{"qk_norm": true, "grad_clip": 1.0, "schedule": "wsd", "seq_len": 2048, "dataset": "wikipedia_en"}
Each number is 128 + 32 x the weight over its row's rms, rounded and kept within 0 to 255. Layers, rows and columns count from 0. Numbers have three digits each. The size before them is the row's rms in percent of the matrix's.

# layer 5 MLP down (transposed), 3584x896, rms 0.0443, rows 1507-1521, columns 0-223
106:144133146141121068160154135084127123128116177152152130077157156109120103166090135148149114148083119118135082195122070162166151128082163104122097119110079182139118142135135132131085108144158168090128154182172121139128097227206142166093100115152141103110145113136122110153093177136113144102102159156129143137109126186149083116103124106134184145121158151154156128133052145195197103144182104145166139184158118130080134150094099098089091121136115141121137066130109114127130088145155175120129169121154168094125087158074127064128166139123115118154106158183146153109137155164060101170111105136103120133117070135175112133099170161074105141131092149152094089138110127125144155118151
109:135133117071199128066128098160170202112191083095080094128144180074119141186160116103132130115115130141076121139116135129089097121102101145135169162079090096138089141177063167126116146151074063089109106171134128155194114114168119100123075106147144139142131135094153114124159089087096140126110188117074149163095115045113144119090035148123189147139146122104139160109215127043158078070107137057155147063086114153102136156140125156102152150100155114150148191070112152126136096086214119096135089108154135095152139164110136096206109095082172155119123159120145134120188120162080085189076060116121075119166104133149130109076096088190132114144123191093126111128191148067125069115094
103:098148152111172140116128156165140126083173118108107149130151169160087140082125142119106122142126170140112094111104198109143164102138138087190144056126130166128132164111090101156143100147115141099142151134103127100164189109102070144115142110118131146128135156135093142117141163095172113180187169115152150176122089139119114127111131164224028166119130128103088088148191080120134119163143190093151125139100143125112135182141160160036079071135068160140147144114180135143162122142147142116052058149089152176096180131113089134110174097125115150101122164110128200129138127159133157109110116131130106022198114123206111078111123143139089087150082212180101120115115110151092163189076
106:133100106130119143122154122148177134084118074121187129136137087137114126068149095142096134166133044162130133121090108108131156172134104149217143079128092148207151142175141173171115087099086140171152123140153109182093129147074120083101126154189104122122092108099124159137159167095181135167122096078136054135122144119115139106096108127101104123112146087149152168057111149159137145063150156162102197135117116167164117152077120127155128136151095120132118107129107157125090153111074130134115134144176159090084154141124127160169113149172122080110119152114083141101116111175144078153087141145139132086085164181149132154173154082131117151039135168121135130093178103111106089083120
100:116161141136062152196169033118084115155104095127095125102113115137142162086115111146151182062149120170084141137149194168098088167079100119140073187147140143095153122140109097075118162136183172170180091095137098096187127090136124122113115103147130127104145070159148147110128103097127125135142103117075104114141112094114121142136161144097110101176176138090122083151139116115145072181120114117145112159117141136083126175104125151129131173090076140134124153144127156107050135157139130136190120136133118167069095079130085074159119118148122129091119159106111122120109105187088100146144152098164126156142144141093168105196100123062131134178078087108134098120141125190124161152119
107:113167135090108057115083186127101152145114155127100176132123062163088137104144145134154101118132105132090117142136137157131155134145069110154124138156100141155083119163143086170128115115059167086145117131139089087124158089084126141134106133118107115171067132145185086109127116110131139137113121130105125118130138074145095109100149129109206125128122130118143147125114149107134159081163114112142087076125147098132137146157152154161213135136159177129098101156089112100129076157121136113075118113128139129124111130088107137076085167159069159113098134143125173175163111138158112094133117112172121142134171111127118176155071076119103083145045079201104099084113108067143083151102
098:111127142157068217158118139070131091198148099143162117119087066107106134106094119157132120161123135089121055087148185118162132151130111200132129141118099136141157132134120173139106180135086148141127154129111152113137113164086154096112147125078171128166171102083178184123166118148151116164195131078128111133142121130123087144071182072080114133079135171155140132106115139107127054189128116059150175083164165156127105139121151071161185136160087120141168119102104154133133087185135149079120153143148119129132137141178157149135104149146047129128136135088152145184132095109168102088059160137171125149144125136169097103211071188131136194104138101114107115152102180168158126106089
099:177138141100144110123164113126107101144099092142098079070113129144116173095092125071103131146141091144120144110120123124094202135126064149095168132102158172135157138120181117203104088068144065131137149159145142143122151132133084131138106183116062145117130174080167104159112131170189154187120082081167084122146120165163144054197148133182166142157091069091160160170138086106094143151086122118136067178074127134083133109121166133133124087088075115155171090137124134181200138125081132199134134148199103128097120198167122085135145148131092153177127119105115079077136173161098102140103155088158089165155145147117086112178170141200132087098091102145135147090131209154108149128160
097:103133155183153081121134115118072143216093117084123112148135178115175179101099185069132147146128107110073105158161157145140126116158112171168082122072149120147091131161137082151142137123109115132114146157128132106194101075105148090199101154105101155171170176110098113117077100125139130163121091183169134126136185120140150125125132202110108122112195141186145162122176140130146144127120111106118130089069150138166156102140139086129161152125142137127073127169188146146188143059125093162138070065071127124165118124218138130156164163098103105127160152104134152101109106115089148123084095171080159160166160114094147149106151157173147109129067160087142139051160143155120135062129
108:169103119131102125152118127123117126140042169098113031099138141113211125169121139097157099129119162084095147141171159165111094143095065187221103131156080117125123141159098143053162178104143195138176099133077128141168159092083130116132149133161119140106125100127113136136101102158081128168113149191092114130177066150172104161149086077093131136128156178185090114191095117160193149137116084177134129134069154087143139127097130079112139168150058131120093204098126115127109091160146172053122149172130133084196104143088065170118130145147151148177132182130213106107094116137091100127175067110139144132129122102104156083124133143060175132138111220157187058116120103145157151157136
104:160106110110112084135114135166119110145130139122124094118145186088071181124153172122126116153107146139152167147040106118148086142095140100129121095112127112152198094151154107133097151105112109121132165109145116124160125149160113103080078124142104038161105052120189142111067181154163173149186091092093156152134131112086050151089101126077129118159155072128148182159168116095154166112129130163092123089123180152133142092092124103172079147136139114196124077110132097133101114078163151054139174064086123157112139170142186105138127097171148149128114156127095181124182079155203176098157124133114199103103118121155152169150139132122106149107134119111160192115085111116122125120067
102:190074097125173113143132140134141138113151162153157122139148150109159195111160162111109091155093136098120108124080092148057137104111128100183104179107184124154105138137146136238115165171127127104105146162073137130104140153113154124130126127175126171164117131092068181166082137107122119132126094118165071123162099063177163138128059178066167125119177131154181128132090115139164120123144137119076080135139120141134140172108153112118106154154071075090120051138111103130127133159143069091083053148071129150157148147077138117112131141147113119160136135118120157162095143184131079116098210136102129136091134133134167115097155137107177146087109144126096155109153179079125130097084
104:140129123161172099082131128106146172070205163171121134190127108124150132119134159192099132101055053207106099101069165127084067107054164128129095134173150143147148147112071118129208115146102127066218133153148174134098083080134099108114142154176115090190124113114109119152166171109171119130057180142143096125147166131166149077139107143078116151114111116083122144174103166130111085096120121154075101103142096099155093154124133151106133163139119127114146104097098096190075093110099189150062118174127135218071121103089101168088117072121129116135124131132138083071126155101172115113142087113085081139189205098091113102178160081100125121154152100122126120150092129079139101192109
100:120158124084153095184082158108126141111146135098100126125100156139150139101109135117140140118107174168146129090072117152053099112080115138085197106136095182125219147107096115114122119126122152160162143140116102131139127098188090128121144107087132094139122107138110143123161130106144155123148148086155145113175074173095137095090136130125135105181051140053148112105145154048091149116164066098107159077144118078110127070072138108148130125120124113091096091115134164154127124151149143135141146087111127114132102136166159119180077148090120110165065163201082162135119090170201127162095141132155096148075110118123147122138045110136122175152083110145113137133150096155181074148156
104:175161083212071125104109099103119135145141128073100185125075128146126153140131150184085126086096146142139124125126117155169112162071076177113054092123050153176059134112106157118111134060108115141117141086182178144142106200068130133151178160108113134176165093174075119146089169155125157094151205144075148066148112130123101189116080101086090153107131135141161138085068138094194126063099131148176098152101180136086113099145153055119165148153153114076074155096195183137077088109125121097159140121197114128209076194089148175137102128116166097154102090078116148092062117115179086096092101144129133131156124141122127168142107158124160087088107091156164120126094133138129108161143
# layer 5 MLP up, 3584x896, rms 0.0501, rows 1508-1521, columns 0-223
110:117175187124104114090159083107131103083101132136166155131147171147114080107110100109163081079123144159133147145115086115133136166183103073120162123120092075117084082125166152124083113057112068167144073111150092113170171081133118094160143136163179112156142121127129115129111076127168150137132141164160074108134143126116148099120172099148158138085145122127102104183115119128089128126177137167113102130153080173144062076184102150137138142118148096122115116159128176173116102201097078108072133081168132120143151162083107150182187189083110051119039139150149147143095125111084115153112101122131134122124132132113155116128107139104140174151095123154162123181092089137150150107092
103:107143183167160173131158134164098162161140127132129117132085111097103117149157146169117168079179119147152054072123069093103151144154122113121151118121056129172103066188091101144103151153082071123170121105081153125104122096132124125155123102134136103128147085153095109096150093130184053105133114164144109132105081108136137124150162152166106125109140194146123123141121131123131115151114102193104088144089081160147112110144125124109100153116131095106116159182136126172150094169168118081101149163138125128125113109128156114156141147098102109091130189183159191157150059146134161069149158112158135081090141091165164175177135116113093130161135119135096156100121150117142196112176
107:089174086133141133107085098170174125049145129111139150104125130097121098124150161129123104142203098118143126109113134107209109126156145095134154109116095087192118101107108132102156107119142140151142087101083211133108138103099145136137163129127134120174120120111211135117152148115117149151132121113150110088151119144139163096121108137110152029145165099152098148160180051121106194182114130117111149111151148178081104090083088116143130095141144087098181099104160164140124169092110146094090120174127163062165153170145081113131110134133137108085116134138105186113110159086147144100128060079156150126115137107095124178164101145149135126146182134089181148092108081139123131135097
101:104134098141113104208070102105126140125131119132159128142092140181155098109072112038141150137112115121063118086175133132076082136088116100123087179145136124113187120123117122113129154131165046145129081148103174190163222116094113076141137139117160128169109122154128136150128113151144097141093056108101145132114172145071156100135145117069108102126081062113085142183119116108095166150102130188119093179189118067115109058136139104170131151147121165129116125171128143139171148171125117088171132167108112163088136153122152118128145101148200198166120114207078095166100141130144154133154157103128113099098145121115161162124139163183056118147100148119150112151102102105059099081120
112:148126110138163132205104103159175148147116116126170189175083120206113116104158112116116104138102137084171110079101105106151118096120129108092167186161096070144083127068188109133171126189115139114117128118107169173111180167090094114183105124074165122186106150138142145117099132135150148078157150114051141082134192113097145105182137160084148165141119140103079144117119145135076190091201121137138154110165080131117139145110105134161112142078115112123143103096122088135170063119134145145154104132147094082155144125106108139116142190114106147156220128200122129183078110112148152138086123149149121137162107079146072131136179122146138121148083121120138150124158120152128109132107
100:150123138099097076154095152155136177135181102140136138175094128151140107104115094107128135127111134100153074088126192135054109088130126154050052128149117095120131125099105147142120118132080157116116160134144135153122135182104170084148151123141144063116148119084153106126132174132085107093154109121131107099112112141115065138118142089071123173162102071112086095184098132092117119103121114153177151189145134068106108061076090111144085120134127103156165090126143102091157125115095161139154134123137089072032144136088179095128119156166131116136125206054112134147161146091098126154140110135163118111086132114112106105147146153149120141085150120142112160185127132102161098123144
100:089131177104100105130147156121183107115129149144168198143125136130026142159159109111113081118123107079158098102060102091130104136101106087101141150152083167184124130130132106155126142158084127150165150127139160123167181097111169069150161156164126171130154130163164088160132107179128126109156158098138120154136110178198111140125156159177117156167115093127166142080069141143169128133140222162142138178088154101113140090088152160188136109144152113187104118126073143167148110169160088141138124066104130102123135164212105170186132157176122150130147171119078164126083091144140097170114128169139113149136120128141062103123159134131142143059082153162073181124150076162144037107079
101:078065132120095177119130125169111160176153130196176107081116127078154160150142131135128092107145094101142086113162183155146095101104107059130083152117104124098135127136136087144152143096120107136177060089134158164077164203093121174102118132127088105125074137154150185127099107109111059147145099133134126076144122098139153076127148116138105150130153136165130084152090093162134155139149155098129151145152179144074082132177111109166126116135128153113046149162042142106122087125157113095116183107147151121144153129163102115180108124114142179113155196103123123139144131057128063058123177113078127122127167117094097197127128180086116143144128110134122104075213050154115130097128
112:057165158143118214106107133200078182167114149147156163099130149168119136114127126071074156106108156145140160155101126129139150118162186124134140131156139090143112062085099098162137123128127132200116077115139135119149187124121114108145093082074120196148104106176110103044144124159128062109067112130106146105069120123178091105194144145171129120102072144121160129110127131105099144135125103136169180111168110170115135128111119117127147131139158138175136175126135157069077133106144170116144158128177131088179050159086128158125151077115205119116166122190118081188146121181146133120117114097130095135160118087106084114105160150129113150073132051096101114164088077079115086111141
105:118109148037195174122165113110122157142172123117132155072109145159107132098176131148144146097108117146149156104156155087142141077098133119045155176147145089130147122138166098105124098088062144165128115162124087103157085206093131167028057079144106094161187122141100102103083086102172120133122087096112096078154124098136087061156144179180116108134069139144130130110087134134097093130111177085116169126121101164141115125139157127164148133126130143104122192185086120082119086206124129151101129169153146086090175101087155130103120093175148118147140125159073227146114111158161142117127077120168172134135109144108088137125134158116139137196141120075184160126096100197135158137145
103:140121130086098170114178100111077157085026182139104115123191093141116131101127148123124085139093126144055162181080167130181092108114128109105132098045061121145149075082139136136137153103125164114129164050173146141150121141116093145143099144120079172099144127131137124158090120132119125141150151094137132162174116114118067077147199129167177167128083135179113115146157111127122180147122134145074165184132167134120095137113130039121074119045110108169099074076133168178106140114157154137160131132108176107158095154103120177201185139111158112114085097091176109226154161145100122011140139132063144137140138185124130154128155144127171122090154156104075124154138126113084070165165
102:168141096067143155144133127167125183101127214112156122114110115107105081145122135118150072175145097139137124097113118077110173155119154106102169176134087099049099113114140123094078134104082147107124111138143174096180151120139199105136104130093148117114171185163169112090090139102084137122131160103158123157138104165124142084126133131161074176084058155122046085147138138117113162160114138141103116107118099158070084106123086086111097156121144145153161137098166202093107134145116077115091115134151152143151173147112137084181159148112193143141144102132094150151091118110125137137180135127156198115092130128075117134127109140088127117163100100150128112102166187098117115107116
100:110157105154174085162118101101123083157153082113145178100119061200153067108078159105095121119109163136162148122158108138118111094113184095140191101096191092078131069103115124141131140143143128102190060145117184141200134145164126081138088106171142095132156135169120088127122108093111128121165159170092104130160168129133153135094090159112126064135127147124134123089129057060117156112090116102160101132135086064140114128122105171187102165130070174103151175160085131120120112121072100140155136118117122189130116137109135174184107154055101157153069191093109150130132112121109161124131103094149109086116083086108102124203112144079209160149081109117157123133139136123118069153099
110:012141139130103160085139108123119127150094097070218178143165127101157127162134143126125085138097152099063087150114130101105122139110134124147143151144079134147129121137150131140100169030133049078099103104117190138126177117120148148142124132163104176103190130182128173145162142138078136121244128119094141088144072093101146153100105138115134085153133085147117172122103128087179091128118146156140105141147160115185109127205149104157157075174148106178104170142057135134099143120091142123158054134135090138143130126113150112146144115100125170092080222149095178098105135097100089155080155161113109094173106123113160144188058138159095121139148080159136159109149026096110150130137